Weights of a small GPT-style language model, trained from scratch on English Wikipedia.
Architecture: LayerNorm before each block, learned positions, biases, tied embeddings.
Training: a variant of SOAP for these matrices, 739M tokens, 5638 steps.
Each number is 500 + 40 x the weight over its row's rms, rounded and kept within 0 to 999. Layers, rows and columns count from 0. Numbers have three digits each. The size before them is the row's rms in percent of the matrix's.

# layer 5 MLP down, 256x1024, rms 0.116, rows 50-158, columns 640-767
098:510506548484542470509408526512574451472446496512477480525489477529518447448534484521496457502581473470556444441449444377600455481464536522578486490473519457493479490485515441558548513501465550539525517470519480502463496545528505467515500515466550537510530438434448445549567515575545514611419473504527500566467572542483452501489496527479502384564469556442530563497487526477564510490546
099:462461541474574455509475498383495489545507426486547550508515447501476527455507488415497542477523471483462449517477482470508538482523490517473512484511496510489472532563549495529437464488483532544430498500471451484497503505512477551452474471503517470610496494539518514474442505452566569511469481423495409444483546443494472413538441459471534501504495458453563446518459456544479463494468
100:511490435471485464495510436570545473466548506520496482588459451502539540510492523429516448540452516541489489544495449462427525501476556559479449503561425560551506505543517554381518528482484501485469466566517495511511535470519499557451456416476531489481488444485461541457537538509534481516449475493513447500460531536462462487538518513474495498481528484526512454494561493521518514524540
101:490486539522476519457517534496528457509512501546531493530425517516505551485511506474556528601537495509490517525519473458500401502541500535540492532493489510485521549489513460473565527511464513483453513419592505487495468594484509455460512505556491557548507595507450478436529425559522469517560537461474486547461492455506491446506507488549483474454497559490494502523492503498500519438522
096:472449486551484510532454468512542521493460471527494546515403457508487453501537441514530492483486501512522543477468529457545520516503550520453527448502425501484479561480475581491486473482475534457489433457502499531525498523447433437529426552520579467429513520480447517495551469497448578501471482540474496429487493503524452490503445447450526517530507498508508444532461526436551515475551
100:531524523520478510478525510486540511552434514475439557478428453560508559520504498439528455482505558497436464468478505532472458546510459524511468532569460499510422479500443516421492587564491523528554418534502500520585449387491509515461513457493487439489470472499468543519575543482549478489503443499488513500509458433496546481520527500506454486514523465533462467589507500506493526599485
102:475486574526509555496475509504460528484469515463478463456441476473461479488551501462513528543484520428462532445493510506419578500478489428456495534550455494487419496502507481470445531468593531480467517516517445492490495516529446427487429450523519537442478476525496514492465505552450487490539498543441471550456471470468496463491498517587484469486473480505502484467555473554449500476382
102:544496466460462526514477490584593461556496511483565478499533568553537435548509478433476544475563494601531495529513527469566507484494484491487513514557526482542503564519512550533511509422588549528420522409524508526499537497553487470495554497468513471472559483459564440567552550499444546475490520492471527489542499534455510557532518427494529449504422530524486492536456581441508560525532
105:502522489475454444582527548541516514521574455507483444489471512493487457468471525632458445562473485495447508484498509436506433463451463480473436437498503521466489444484535518559491525465518465490505466469535480600575580435481479525494463528528453475513497487582451543506495487444508518605468516517509488525409498520553511509526460496455536532492484483513490454506469452509485537510561
099:486514450529498526544569510486498527540494464489466474588387515521494482488540436471570481493511526518458558493478552490530496551514497543443496511528478466454476519476537507469445479549524441428472422472510463492493491493532500513573466485495492443541532461477497517438426525571478524491442529510485530486469553459488482529510536521496494460531486458524451571517579547437498508547461
100:500606496506533458556509498477461519527503496469488453476504505521524484448571424492472460446548517507569489534459537515481476496530556545440463495542566516511545574499503476515502451550490533520587514481464522510576517482545463519471510459454567481469473530456492496452530508466446500478518414453512498572502537535512464506460560517512520578474487542569490505512532497473534501504531
098:523534499503517465447495472429447520555439464523513492499567564434592433450416505516455511495464539603492470539526500493511482466528484618449515483527501514515516487415583513534543484468423506474552460499488530560493491518554504584509496499515522474446479569526426438425477463462502461436541580557505515492558501529442469425525523431543460428493499512511482495590584498486574496426515
099:469441506543550479535499533529483484491464515484507524476510471544555501541506475476551559518470497510528477550476522512458488516384516479557533482396480478421530577500489506526551528474475512482506471404511509495480475500532380449509505503559519435512511498421502424538511454484504519525397532401493501466465406533408546499607455436503485445515508480497525501460469536487530482473575
105:525508422512528490443458446453515483531518501569477505502493483551525477448606553492521509485563473546500520477496530491519447486498534554498483559541583518474502494506569504507459514546525578575539523513484479525490489515567500501488475457551463470502501459456468509520474507479462520557495402404514460515497499471534579433482529480473510569476506465510498541501492503499556525441503
100:494549522553502560547466469456536500463504550499468421519461513544513452479532523523497481508581443524503471493492521447461461509499535501481477517497532456466473523447541452502570506508532510479488485560475553494473425524532489504460570532507500500434385526480507509520486488550459519490558468561478558497540423552539445492485503488524530569487551517496523510511517520529538520463474
103:498409479442461465502540529519504446521480498390550473444479496470520488488486471535493566529572521462499546521570531549501489501535430516480522491493447532514446446495532523471486493522509444470556463462493496474518469499488557545486467477494472509509538523442500491482516565492496470496503467656457450480460460519477624453538494535413459488455455547465512442509526443513508513489474
097:481497411531464574452553490503493488452475502453501490567562484516550478457539542527520465498484443481472580546483546498480432518477422565514503541467493463539453456469482493492497526585465521494439521445475545508534580522524597529545464501421560583505525543481480510463557491499595508516467539465508489452494508460491544524551498532519431460478445548559477483491540443442479478518599
104:518498502478524445486547547497521527477472507483501407431535490516474465462526491484481460500554535496516506507464487472499532482565547541541514502499433533461412493530563495512584465423510524494495507537527504464478521509570570499523514501516488487451518492463458441508505591531543505560487509459562501487549470551456452503509507512495491476494539524520508476466537522462516479448497
097:509470536515451478409486448528486436507475495504525506505542574477577466509508528582583493478514523569566478595500522449492469491493464492451539502511524509525529474574475479585506549453557518530558416545409536485542514526448592532506494541520419585485522511445502486522439594519505531516507487513451493518529512558458534508520456433478508496532460486439504453482499512514491491573558
094:438476452520585502519481573518446460436502449468447566419432506531503548478446467470459527538576491547484528540502512480539446500495415556497503512514452466558455510477498521475485564521508555505502555513531508516417564425485492436522470491586446487521443483438540447471511494474521495460508456515512556465417507489485560481519427491466554437586503494481491509511470455494504452495501
095:468481557423494533428475486468426566459536486546466503570498514516485478493516404510472540432477571526600478431476422480551485499465561520569506446479531497561545530508486480449476462552498475519502578522444509520485457474451472463442493517465523452503539555509529526460537483448469501493454561538477479396514511526488476521504495559540477540546517468516479516440512476468517512558439
101:465516501531435539462522557438498512462477494491537551459578521489508484518527444507617541473508484470492439590536554463550467392504478478486497466548591534562482493455498532547539485565554511486482546517509463524452463496508506580488475466553418519477511507462476462502486478454480551423508475470548445528536506501529467508483499519488591509426499532473518495518490503443549480510469
104:480471521535512570518470537539520483515494508426520484475479501485509498520470449479492473459519425511546481429554531446495549513474441525478535539577492482506477517497542511484506490466497511516481471508509523493466495440441476453499529499535524422432495486503432497536446453444446527484526477505538524470467493455532455443512534529461513534518495497495503448531425557495515554578460
103:518497433520544586509546447523540513505498519486591491570545405532555592436524504512476536459540507506474525447509485496532494539518578580518534494512543523539499478512451478493482482509530483503539483502532521577455504432468486450491503541490567541466515489487514438513497460481518502561495536480537438561423582502532499485516475493608477576470502484513511545504484529622551546451490
103:462497602484449431405477435408498505427452470457502474511443467588480496542495520455509560446517514521452529509527563472531544521500489542460547451442449544490476501555512482506541475528515441453457522514471507433480499479559459450472490523440462518423519450538595453519500483475493523441522465562516524486434550524493492441458430534511509461482526462515431495560478505440557464552440
101:497536486525467530503502465568429464486439445474581488505492492472472533454461475540469556515554444586477503474529481487514528498556548459546540523519484442555452535434490494466463417509493562447519464524518467447504502450508522521425504509499457457521521513459531413545450497514503498437449491486469503524437507492493547504564477499493465444560517506503521483391496491491503567472546
096:497513471509518576510543567505431487525466472487478463527492451457501464563465535436460539570472383489453461487480520579525476494480484571478516482502424446476475466508558520564497492508454495524462465574510534526468549468512495502430491497511470445473508496527554469563419479499457567507398480506490523545419446539587503525468448485514524513455436510472467449430436537523500512491467
168:486472543526473460506506512472470550464499558524592460479444525459488451689522488466538631462494558497516451452434564495575517491503411493507614470446433483558607511460513529504471571472443521501494516496501586501463503554440470426545502565606519461520618497508493509528490492481524510492459527490583529449465450624484491481494462459487503507488640507498493488525453503469474548503530
097:473562540488471522575546474433475501567515440509453517479465469458526484512565462464475572477566500478480463414470522631495517465461523529514509505524529484554484533476503503488541523564526409509515422472545513463491472532511554466496538462469478466561505538442505526471489409468424502512490513482511521432515466497424519516479472512442435514533475529480474454490482546419482532451470
100:542509492492509507478524510585467497529536508445461454543579462510491494461469493460517521529508465476538485548413508495556458455522508459447523516573451483539520482520474473538502487468602516485442503472547475434465489455492501434488513456449501554493525502516508460493491558541559498476496462431479469434465590555509541474495518432435518509546488466497515567491465504495529550484516
099:576513524480525439602463523535484543508471431488531547479506516502434481446465497545522482578559489516531536512459590499482554466542543434464538552498602574484465452460484459489475526488497435497477560549530411482485550509490482474470457458486524487513497466510500507538448539468501510543557537453523550501490425508465538506562462565477507488497560507470502504513547562426470438486527
097:540501496512498555477467478543462504514517430498477546485494534527469521521493523576452506514477448474448461533474494451545532481510527491486457521540522460498574534478426446477562525511524572507512536491524511523443531481475447467535572473533506501530540526525515564512526492506514539506448524454491510528495513498515556502571469581479469517560483529562545475466508518405531511520542
102:529548509414450435487448485525451515489450483583426538476497474503543476480540435480492452467489483507462533520469449438554483530488531520497516527460527460529462490464501512520530514390518524495524506477451497473507519463495492491535560429465400497497502472547531509525518447476498425538618491465480573539491512509612517508457516418536526562498471533522531442466485479464522513529433
098:547468461547457551504518484473466501522502501484548528445473514494490495443492499498536453507500455430449514563478434519470491460491477520445484469551560460452502532394525510508460362562575498499509498503479501570516535525573480446515440511494537485534545580577503465502552465516508552506473524467506493478494526412542540584515534504452521484513486482364564543486502505494548524531433
099:477567538448540504550483444538451482482495469511506521471483530464570560513555570486506474490551542465455488543466461524527472482505501612479531506462437501512508505517507457505539542506538482460431465539479534515489446559524478533544492528447506473484466548486498495532543544441438566531533527529489535493520499492547527442520496490526543496502501518484549465446443500535510496487562
094:448499557498501520443477348457516542512470554463453423527476475549512514471549466489522524576569495498506454428542470528471491495476548528434520478530547465474471547496508525454494539517456522492517486518526478461583531548465516451465547479474439492475474486473497517436464534557458505484501467460470525557614485551504501522481537455459542497483512567491478461464430519450496538442434
101:514497545495546437570490450533511437462532510460493550476545546475500464546449530498490552449512513471518539403452507488471468466466523574521498519464494474552441498450532504505507515551506529449544379518524448442483483502504498491543468518582491483513428431465540504428486496463440512567515439499517487455514489502604501473421450492482457459523529461493567504575499515521453483492500
100:522512494468496507517492488510588471443572475442553459522541537479513508516491507465553561487573438547543562475460490553469550464517587583504496541444433491525424500513661572590567517529520522475472511575586470471553492445467457482484506512524454536547496446514519476487497476503486539516533528550556520497448555484600514462558446560467516473477577613407550499469479490456514476493458
099:505487416453522481498494533432430454508470481552527496506533464519462571471492475515548485408465458485524534485469509496436478485492483460494413492436477477493524514425527560462410505512541409479467478447416461472546486477498391455515417515479548467477502555493427528503461456513506469471448439534544421485451553552560476515567481475439502531511490470507545492555479449591519536492510
099:412511499471572508474445478460569528497516461463443563524527560568526538519602477493495517415503464436487477515502507522446507512477535500516471513442521458509404512536476538497517520485531504518455513529537469484426481472577454481501461488524490532523499513514468557474506494483458462488425530497515492610499512520453530519515444533502523521522493501515516503460525561475469569485500
104:500574512569503514473536501508531485537469492535447523570595478445506430522513488518558473579499511553481497510528454521504444475508523496515542503569461486521472474535432439535507549534458511552466535492557513496506557530474491505519507499474475495498496473491535533444454488526533461522516587503504493518534484481452560499542501520465466569564476495520461454573425523545479527517437
097:501488478528465454459485498419523538505538513502504494422527496544495543498513546455483465470510524480472571450454546479524441495478511521473516463493419481482515493437488453430470498541473516457518494503508505507468419436463486414459476521519492484553514554458514525522486495401490551560469502443509538475411385514515505441566464527431538455521479542442534477452505513457498511454448
099:478478519517443518504486543449509499463572557464533531457479499608477490479459466520537566509480573414488466499529498506493592513487490483401481521499480534473526490444455509527580486455521436481463509494456520485488468529462463502469521491484480511562443539544445553500512588507486514532557473480514475499480475517440598485528539542413520491521502424469570476571527531467496503451562
099:442540606523549564496514533499522478551475526494553446514491527530501521488422552471568532542525539505426497540435491475451563492539443474496494509520479447534506492481498522465510485596491490473551478416504454476486557567541620450429554493474516473462455472486532517478485518519579505551491496528453482493498465496464498489474472530499508484513457510500469542473542511506428513492516
094:504448496521482541429452455537547519461554425531469476460515524504499502505497464529515497484542570463522518439481517547485490499512592506603463499518457576503551437512484476556460481578576531499483528492527493472477479466412519419483456470456467465536440451564544492575463494517492489504502481454517505484458498481462492450538470469563541459451452502492466493512462583426551500525437
097:499482567532545497508530515510531413472458489509515501445544572518464546522509481468454536528459507521554455502467571527484529503543423456474544489491492476519496506538453512570548490531490479491514423583559535587574551550508508620500584516474459507462485553524490522438515497568467537451512523500522486492499507500499465514469499507531551538522521497505492501471470484488478483521505
097:501497456496503499500536530529481487488622463435463518525570493497496480470467590486428505544523431475518466463533546435526484510515501514474511511504493487523464464513498498528480472495524490529498492522520501496484477519451552470572478547566482470547457536462475460534555492489501503514537545486487448521498462452471452492477488499496506521461506517492521542498452531404501532514527
100:599484492529470532462453467480542511481537467497473488470485522450502515502491481511535521505487498513440471571517516490495448522514554511544521534437509548503537558470533487481524411475549554554458553506458534505438377581487471569454524515398458572400544531539514491490518496505477499492502520550490471470535486501526449452459464445497511487526512552532480500522458472481526527484508
100:535465488521461536450478523489470562495460528520444480471445495506440430551496478477517549495559490489463473516480506491447473492473524491475506466530545542509472510533508439478514523461439569467458488568548531471488500520540531471448559510486491501485468538459596485474520418521487488458476505515444516560527507539501500503511557482409484463518519521487465532498561499407524531481492
104:577423501461473564492493440584523515556518544489504511514584552480520451486459552494492501517528466465422577479569438501504469511433539537485470541428418412495452531522534565610517485490613527494533506515537437519476513515480481480485535518548454503469456474549515483554468494535527474517437612531507523553501507447547509534424478445526482487466478503568514513489522464528496537438439
097:475540528459507451487441509459486481513494517477514516497530409506540436555483483504477567536517537553483520510500451559450489495511476533471501489487473501487555546478472510486485494467492554554488511539490554491458482530507501556535467512524469544425482504555461445474536535533569485465534518446586519566528570546543516556433438499511562471477465514524485520503506471494493514538579
100:502539531485524475518489486498441497487508557486541579508509423478497528511495485544477531449494467468504513455489488517480541523494470471475505531527591455539531524494514497486467517512441489577496475505534528493580483469447497485553515485478543477515487482513473488563517534498530468437466560526464479448490509446523479514517539529405518494494514427550514425500541515476463495492499
100:560523487552432534493515550558486510533473536552559493542481532488487511501478493470509451556460524519477530515533438516499477508515490517569519478530493498452480484592449501456538519477499512480553438488496540494542493502522491455564542429530496494495502527468520557496551428580535516507500436461488476422460544519530543496478544566567420576478510550580490518559512550456524620524494
100:480593450489562486487443444378534501487492474498476460524484500471522454511549511555553538488545494500517528492562543451512577459514469501498462466503468503470550496413503485481486511485519588502466428450541514516546474486495511494524477474540499534526504567459549531562548504511481422565531449530513513535472593461433549527532416514426509517484530548530437473553515577452502517423474
099:499619484543504572495498462466493558460545505542542513547497478528541447513437524494485478482542472568496524532454481463546563498493523480461495483505477545400482542502569520479485527534492458498558495504504426533545537560493453481491467460574468442495558540495499497507506437540464504455555501543538461494539496469435544464520497513513545469559495509569464513486539551515583495507532
095:510519505514469521477498509551508538488517477503510542480463441507528506475493527472537451514445480483540525533537605436609488531535503466506450463499486477551520582468538499428499501514425474425526474469394489545498541525458486516482433509451490499583539574503561523481493487479515550493589520523561496468552494480515496495449504494466505512475504515517483498483498577438541572506526
094:562507516449458510505449504516464526471523467514528514512469491483615529519429456474488540507420418472486500497548474446543441525477450447539531544542500481449463540477490518481447513511534498448464533497484507549545492491534519520490470460543510428518502526466453497503517548470527504537562478538536507493527510502502488558434522503532489466477495470510538538462489539524527458464449
101:425512436489475551437444540510482463524514555525562477552453480552544556499513500494478507453452503525500491544544555405511482447508512434542464490541437465578527525533472500467509477441412520568537433486469527504489570512467447528515563575545480495501498518448515516515539563572565482434483486449505451509571476482506530448523483523490514478475486507552579469545558518556553505537481
100:550518470520481446580488516581503603545572544494522520553467499500581474503471518543537512481438495505492446478516496499523533502431530520484508428369492480483582551498504545521518428553534532499515536508551485506535511555451461477537521501485497536498551462472527526566479504443535479447522504495462553440408451518493496430494529436513533501541503573506496496559407483542491464556527
093:458434476526465448529552399520510526547475511488489469624471491589488527475521507511499526556553436449520466450436489514471538452458485557561430503500666517537512481487451531573535472490604518564479431471468431509503479447478385499513505524497515489476463467595532526516481503489486457455437460500515549474590507477427443448432425455512464475492448467547544502482503500560532485470565
107:479487517469489439494472520490500522544502494451527446526452542427515535513522511507497461464570528463531499480447493523484507547419539513547504464447535477493517423576491507612471486455545536493501481524515452547530533508577472433500490531489453509443517414499471483490525593486495593488480474538535466575510538500471527491548508542546538474480439557421493474560469455527511535460487
099:465499450487517476482490489526446496500534528462505511454492507496527499531553514496492446481473458498472513478552507521460454483460508472562519487489449478528461517514528557569482531484505566506577493532514471514443469537503506523512481510435487556446498538511435489509504459411505514518467535492536525522503543537454436532447414477417512480543494451453491500531446496486497475516537
100:532497500494497491533487488430559504475481454466469544566505492479537459525526472533517546540508438465541493486477490537508462481500506507493489520419469420460517561450519484527516500578482526487499582503564515459560495492503437510439479535514462451499493537560582427477518419551448476514523418548464501513486480520592481485506650534447502417532536513471485572464537527505512479502530
103:504450495475520482556515475502457492532479498443530462562519456486501486471452525558496490487486475492503561540517490488548551476505541439486507484506546502509510478534480411500512541554451488488450525483494500424457524434475478388508544558514514572431551563522531526454481446479484537546529517477531472466556504548461490535469530520427428455546479464514551491506514460419494539576506
101:495471554468502456501512486484500462463479508466495517474537524528431451566440486570564502563534530421505499463509456478513538466491515577451518539518474463449557514495598476474537392558485495471550483587494534471526484393516490534564535485510492459493517471480425485513556515484535582514504557533507499504594521520550458468510529503547442467489501508477545475506456554550506546422576
094:514463532539477459532508499427551519480510522509513547487477523526493591481489518526481463492462525562508500519544548549506474521477453408422551497539537533464544423563457510524484484478445492514423504463530610494514517560475518532468453538470492513550529482449427560501450493494510515465569522414511525491478491527528531541517504520413432466488485471569544531449509532414506515448493
099:573470483554503480477482602585488533451564437502570539508492508539521537514505540491515510504450489550502465465502614538516497505548514443539508480532472537488525505515417503517458496493450549473623476489524491481504485474501506532511485534479541563458528492565451510479461486539489470569500467462511512525487537476494494498489548579545596536482455480519392530488570527605454538483451
098:496538506576478536532457451455527500446516481563482442449506456541541474458449478486498466526465441464536473511542546478482476496484543458552504537398482453530574472435508485502492524511512538548500470568441493535492468411464516493433494420478415545451463512543507518499448495430475509553652414605507530438522444529548477469500569477508531455482504501512509520527492515552421469454464
100:550509517456432521471456531494520441512498516418548526537594494573537524542524462489477561505570447543498495490540547532515449476539507516531531504524500459534501471504487513515562477553447464514467497543438521477585518524556561541485427561449530544514456489474581526425439561467495514520542551530514488484503481578425513532473548492438515453491542496446500539507474456502498462564485
100:521523466403456561523475536472496462535498499433473489554584477558563530500468464521501498488473516514468471510532539489557497491470540537454523471497460507511559526431511589515418592485455529441450498497515519476466473504443479524478590490489516494463524535499443449553506391443507505508539424526497555544466482493467414591487519445503497476504521473547449515616518532472464567466536
098:545492557416465480460491510488535568508571476579470512482467458449559542501554563489442522586504428469522548498560504533483465538531497416499504520454469500473473458504496547507498457523419533541511587458429506489468482572526454518412533530555547463507559542483552564521507475565446486456496464494533474579441476522509492562496542556524550481449524481436517507486475472526515499501545
095:542473516456499451529505384450553570500476442484578418428593512591488499501492513521511553496556529480504528543464464484496495497473512530518464499456513481450451517468470491459519530459451526538560531476502528583551492513515473530487484469572481487526550528494457443478562465575502516538441502467531496465511418501519546501486479408500525550481538516457474515482515507492464442528500
094:513467458485537467495555462518480470540469464542499531528443514537476427478528568534505535458393485562492479505479462434486444459474513541460460464496523504490524584490482512488527469461450476512396485481488548521491540489446463481530536523530442493532498493443470492542474476503554545445522550499535431534489485482385540478464466583505499470521438434494466522549495524475457481484553
103:483447438501485523455427493613493459561490525517583495446475499537521449526500514543531536537504530458520494502487572580494507522508421601464492459560532538496549505486509531508530484478573491494538521496545490523539483533556452464466555437527471502491492469491439472535517531499454514529492567511477534522499444539469447511527538418483474490530503552495454496514438512561542552522537
101:521524466515525498512539516466497477510466485490478533416605453528460453466552479522556480547490541493529481518504514472536477535547480458450534489565454528489487576569525577515495513469455517503590495511464409522500500526547517452457529524462488518511497532501570452475451490507498530480462430507455545468491494528506526530465567460477477508544499492547528553483459530613470474587544
097:465447492468504483526515491521501439487506524442554565492513489481477498528498465490493507504528453503532471473510517470438442497520378485430504531503527466459551494584520472562486494530481573560507483572579511467415443539521508449489503482539451469467520550505608504530496537461469586489492567494490444405482483530504532575431473459503507491476542483459482472528480496484460434478483
100:513465433561472498503442593484533471498449460430544464543514456470496472539488475492451483540451478488557462537548490547443523500626495543453502602503506501520526498523537453494566505376466494500533542383559508487470472502499550454479534531520503475544551511524490502484516523532386513511453474489557512462481544508494559522599540395537498453519513469501474527478493562488533486551550
104:504486580415540483482421504498526534464445453446447476457440551515530478442656586459459466528428485449487495496470424484546510480495575544505434509519449490445445548431452464447498475486540429498521484533489508539491438488427559467490473482507478522506467457492557487521475486457508476524521523438445528459506454489442555499543522453533467524503480497489613529443508514517512504539533
101:547511482454494479467564426562508458528513470548555496497524510566555482491566505539483495535527551468485486458409485576547553521462591488496520494527413496461497463465496582512543513520456497474491487504461513418433528512461493503507474518564494555447516488487486521496499562568435532527443500588538502550468542515478441559530527510524522529499537502455535488543527500476484538575491
101:425509552478517551481450515443468465495544488442480527461486439532544521478550513493498498476498454429502470481503433477518466476554444484473527583545504515509469543500495528590461477548493480501500546402538516532541418486513562491453488466488471498488518476544536457467494542505509505495455500429490498484442538534465474521525445429554545567512514451550462468461466467494486510541453
100:477487463458524495519502542500532448542484528515474490465528506471574495477550440495453483524532441472495502525483516537431495518512526474531464501513515548496479459515432492472470496551499558551405528518475575479476417483510549411493525480478483510567487549443473473415550530563435439557533520533469530525448531524500485553513555534451465442504485523488533472492485556474519521513529
099:388553597492515494594481448500489499498514460465528512494547554489486469452541481517478498538492480488471488524463538453549473480573448489463466491463448483459480449522497502562504504478541480536587415546528484532501446522526530551492456454514465505582499500493459445417456469513476470453481492496488518480492511472482521454437492492435477516535520499532529530438481475427480530497457
103:530499464566547500508515445512599471494528475502539503511470548451430469473510498528537485545507494472456511440528450513503487547535509464461511486407520504510491537487542529473498521437495550457492468613439480454480535459540447509573495449575502464505480544565492475460494470549537432573473464533489540452521531527481412531516440499542516489483525465442490490538517451522477469487423
099:532485546448540558548544498565505455435431493476516520548502445417526456452542504490545500569618464443501465546530473483551569565522544486457544568557543524483514484499531505433488467517499513467552530428498502484556510558490506507546527528505503528489475484513563451408448583417517555538472458480454479507579471486521504451563522493451588563428531467512535568493505468494483516468454
094:540451560534503449471574519552489489469548517601534505455526484483503527472539538514523458522428471439507508431478559508541531487544488532446500421493495550478582548446527502438503443528426478510551536504453477511494513482516499496566436576491524562551563463509456447514550549483468428467509528563492428483483422514490466497507553495486458516481526532517442538559502518444498519494436
100:546494530424538485456479394503514444498512505519548482478557456489481477522495467517517467583517481506454516465511557512475483451524502502545515524537420560457434498458487473626461556563517492549508555451483459512528431464474506460462543485603498532514487464556482466481464475482493419539455451552484477574484581452484472535504556559526484510475516464558536548490465525519464512481482
106:461471504504480545479574495468505560440541389514443457536466519557533446531572500470434534478474495494517512509536460466491539504518587541514469430462526489545462479464520496450511453522530470451540479497497489531428458535518516500509518450514523428462456437562455476499468467534480457553535447461526497511463465474485486547471479566546452496475461468476550437487514468552543537447494
100:502469494496424525450518522519537455530505509512452443609529437473553562512437476475551513485487513491547607510489444548465493463481583486501530563442468547490558508509472540508513500487526462564464528492484579496457447547558531474500496565542502458569499568468548539503484571495526521628438507516475511386453532499437558497496477435552531470477482512466504513525497441501608473473484
101:436438507492516533494461440462553502518481458452550543530513633541464472535539503535452481436531530539495467488515518499504530479521510460429560438511490452480518552494529504453511526407583474415500466487464517487487593545468498422491464503488455439459497521525490463461474489548497436484578534493513501435477494505396488462467477413549502465483530533498477459489498521520481511485465
100:442468541453481429431416476518535498560549510457491480444510442482513428533489482427506511489441508474547488486458434496432470511439529529544487540478484488467527513513524476525466518436543478530563414490553518556528526472517461461468464456444447444539425494530488514499517538524578518514415548483495477477466645510516575511534465494534441481469495523494526445472469431573513429421508
105:520505540527532488509406565488482429531462508518490449369531465456481523517512502505496494484543507503565509565528473502484541482495433513421508525483558496436469489478471488471496533449552519466437474565563491517496534482567523468517516498460490465504455520463450472475430447495497452475441491506506486517492507468491528550588377541483495542470518477498429536513530433517451427496445
101:485530498532456509484521606519466498545539457511450493487520498546533585489427545429511547534482430518498437436521457435502469497438516455475589497500468520407501450469496468456477432562499449494483448570500522468442488484496584490491481469414535525518502558408498465508499548529474456566499478494490498592499479491487503457596524500463443521504535512462537497480475462426528486445516
098:586495480502409536469470460552572470553533506460456484552528526523517531493519445540530465479564450537554460490503513427436552447549544533428541461524488508475480485497517421515531508455494527481475499496479524508518561452433525493543471467456520506473497522455552523601482540485457483503542481559544558480458501518479542535513508548491509528500509480470482521530530511414511506566431
105:513488452602461548483469473498475531505528433460532479437519564505501449500587473526492558525610450460422431557505478454526535483549472502529529533510505516526414504489461523586499527578439464510542470529436473517447422529489497458493567493439541494627471426439433460473439496521549475544485486519515457500520520485441552425469571593490516528484464518522491452553510512493504482530487
097:568469472490492440474444515483454565463531513529515461521528512495400512510494525510516450475507561523427466568539442518561527534471560389590515518454609476488527457514565444535493482494481552497524491519494495477491495593530558506520552477455521424429559534495520626533499548440514544518516565479518532505433471451515573509482549489433499526547531557473551517498498514463553562499462
105:496484493426464541467499568438471524529529505502438470589492446504534493522509582511581507509497516489444479515467538461515454459498437497447497482551516440529506496522521451487521445429430460518535536500427475493472476544456545538465573490515468468524514574553520535515506481450453532493501498433448436465501517492558515495528418552436514517588532465423521463508455464587502492517523
101:538525581512572477527562540578613544616494475449521507583486460484543497487501519549533482487588479501469564472552492439508530538496446498508502459498513508529539528517527489578559541424515468445533502517544466441449556455498466516477529483449533566558441428465439585455543511433490573547545534462439499482500492471499578556531487546497460515444469483454441483458527482455510455505420
097:516467521585451487535516508591482564532484500522505531458471485468438496493435482519468498439472474501450478437476505457491424505546527495538432491504563553540423552487496453483486526595480479472567488489440482467507516548543505505501532471502445460487510472475497518488529493457576429498438487498489548449535564455532517474556438543562470464487561522501545587521473478547562560495505
097:570584448487469472530504501478455512544451470506514564452473487505518477496523495493498539482476577491435463486459534462502504487473539478496502566510593481510511494498475447525458529529566497494471458576428472484447476530477484446560509484488450514470483579482507507511488495476489467507463493459440532463469488508461515527466535479485621471469467539494467472412539571494448535443533
102:487455485488526606591542513504524525473424545553488481498484449494421507491422518482533455514475475504556525520521584495552501472544490556504505477456508501532461459509471464433564565479517474496519478531534479512469553511507459485486509516553537492552543570421467483480485528473482469520466516553538554476501510565513482521528554576521554471488518544517491542450518501396504504464472
097:553604471505491453518455509519530492519526487467531510458459492485553438510538560474444477545481506455543546529452554536563531486503523455428529442507415508513522553483447405502559511487521526523534547566461600469482492520502513462530495517445450567489502408520510488526526508539498493487542495427439504481496455544481525582450506466498506459443481521470473474533534522557485457532469
094:464489495482542491557446558524514489575478551510519520562470512602534483460497577475514472501493523540494510520509527538538473483529465508491501469476486485516505568490448508523452479522506489515508500437550517460442464478522510536508509547513519491537438481545418485480443507523464505440576544519559546508567478476497500529492530514458475480483479500507491504517460487521474531487549
103:501497476501609515527514534497468520548548522491493472478514510492523501450498531531549481445605437536467515507511539470510577529496475544542519528550586480498478530490511498544568477588461433424535454507536463456497541503569512518537525435460508470489444495484513578466462503472481542486499495484478532527507543478548527549488519478504484506524513531490521552497500539439545483536509
098:525489515598508493483515519471526506546422440582436439446555531533461536509493560469523495510558487465483502501449411529482468480584486524531492509528464487537499457466518497426513485464493446453476450488465559502525490551553502405474466504585548544516521511521545507435500544463448521523427541556490553478472541493514486573623525490526490474499500554435471517549509448468507549475550
099:532489508591501436488512561586490477516488449440474452441512579484456487536499430483525524536468478457507489616448505499536633498482433486504503546512600483501521541498452496521528581533471463615498524537428606455527489423475477572521495480462509478527540461520507543473481483505536504446490465537497459448493499537431544502461562540502436483515531439533505496465503574504510554558534
100:487471517515466459518575483479473448454542536500522579387459470486434532538553476518512456432480528543492468469419563562542513497460431466550512519530498513505529495467528488453487425484584487547510496486507451517463476463493453476504503526502454589462533522512463437441572487488544473543418579491533450489374463549520550560527441448453513456519460528483515473534483470478521502487523
099:468533530492521475521500538471481543568519531517555477485523530496385493559499496532504571494463525534530529484528532553514475429473412514428559549482568496512501496549444471511473536458507516545485533520483527463568517579591499441579469508496520499510493480487502457582538528541499457504420507482514516428508482512452529541545473454519448473501484495483535518528438461507464447498457
094:515501503496500489495558503464476422447458480478492555481495519534474493552497520516533521477548447513448467471487508494473554427522489436566511465366468514472477526469487494563528479538450466461505514509516508488527439515521534501524530543468520392482472585519496473513454494538472454453537539494480541472421503466446428447568448454482499492451541512518523566525463527598495515454521
097:457532517481501494498417527526488501494543496504479479508508479482454482520449527513574504496550466517445418514504438472385562507523514497524467509418541540456538441501488475485546490472522512423507530519462514439528477492521491473465506441535430595612436585471498490500560472477413512481519431466547522450530478463515503504517534577482449476539523555396505428453562503450512508500529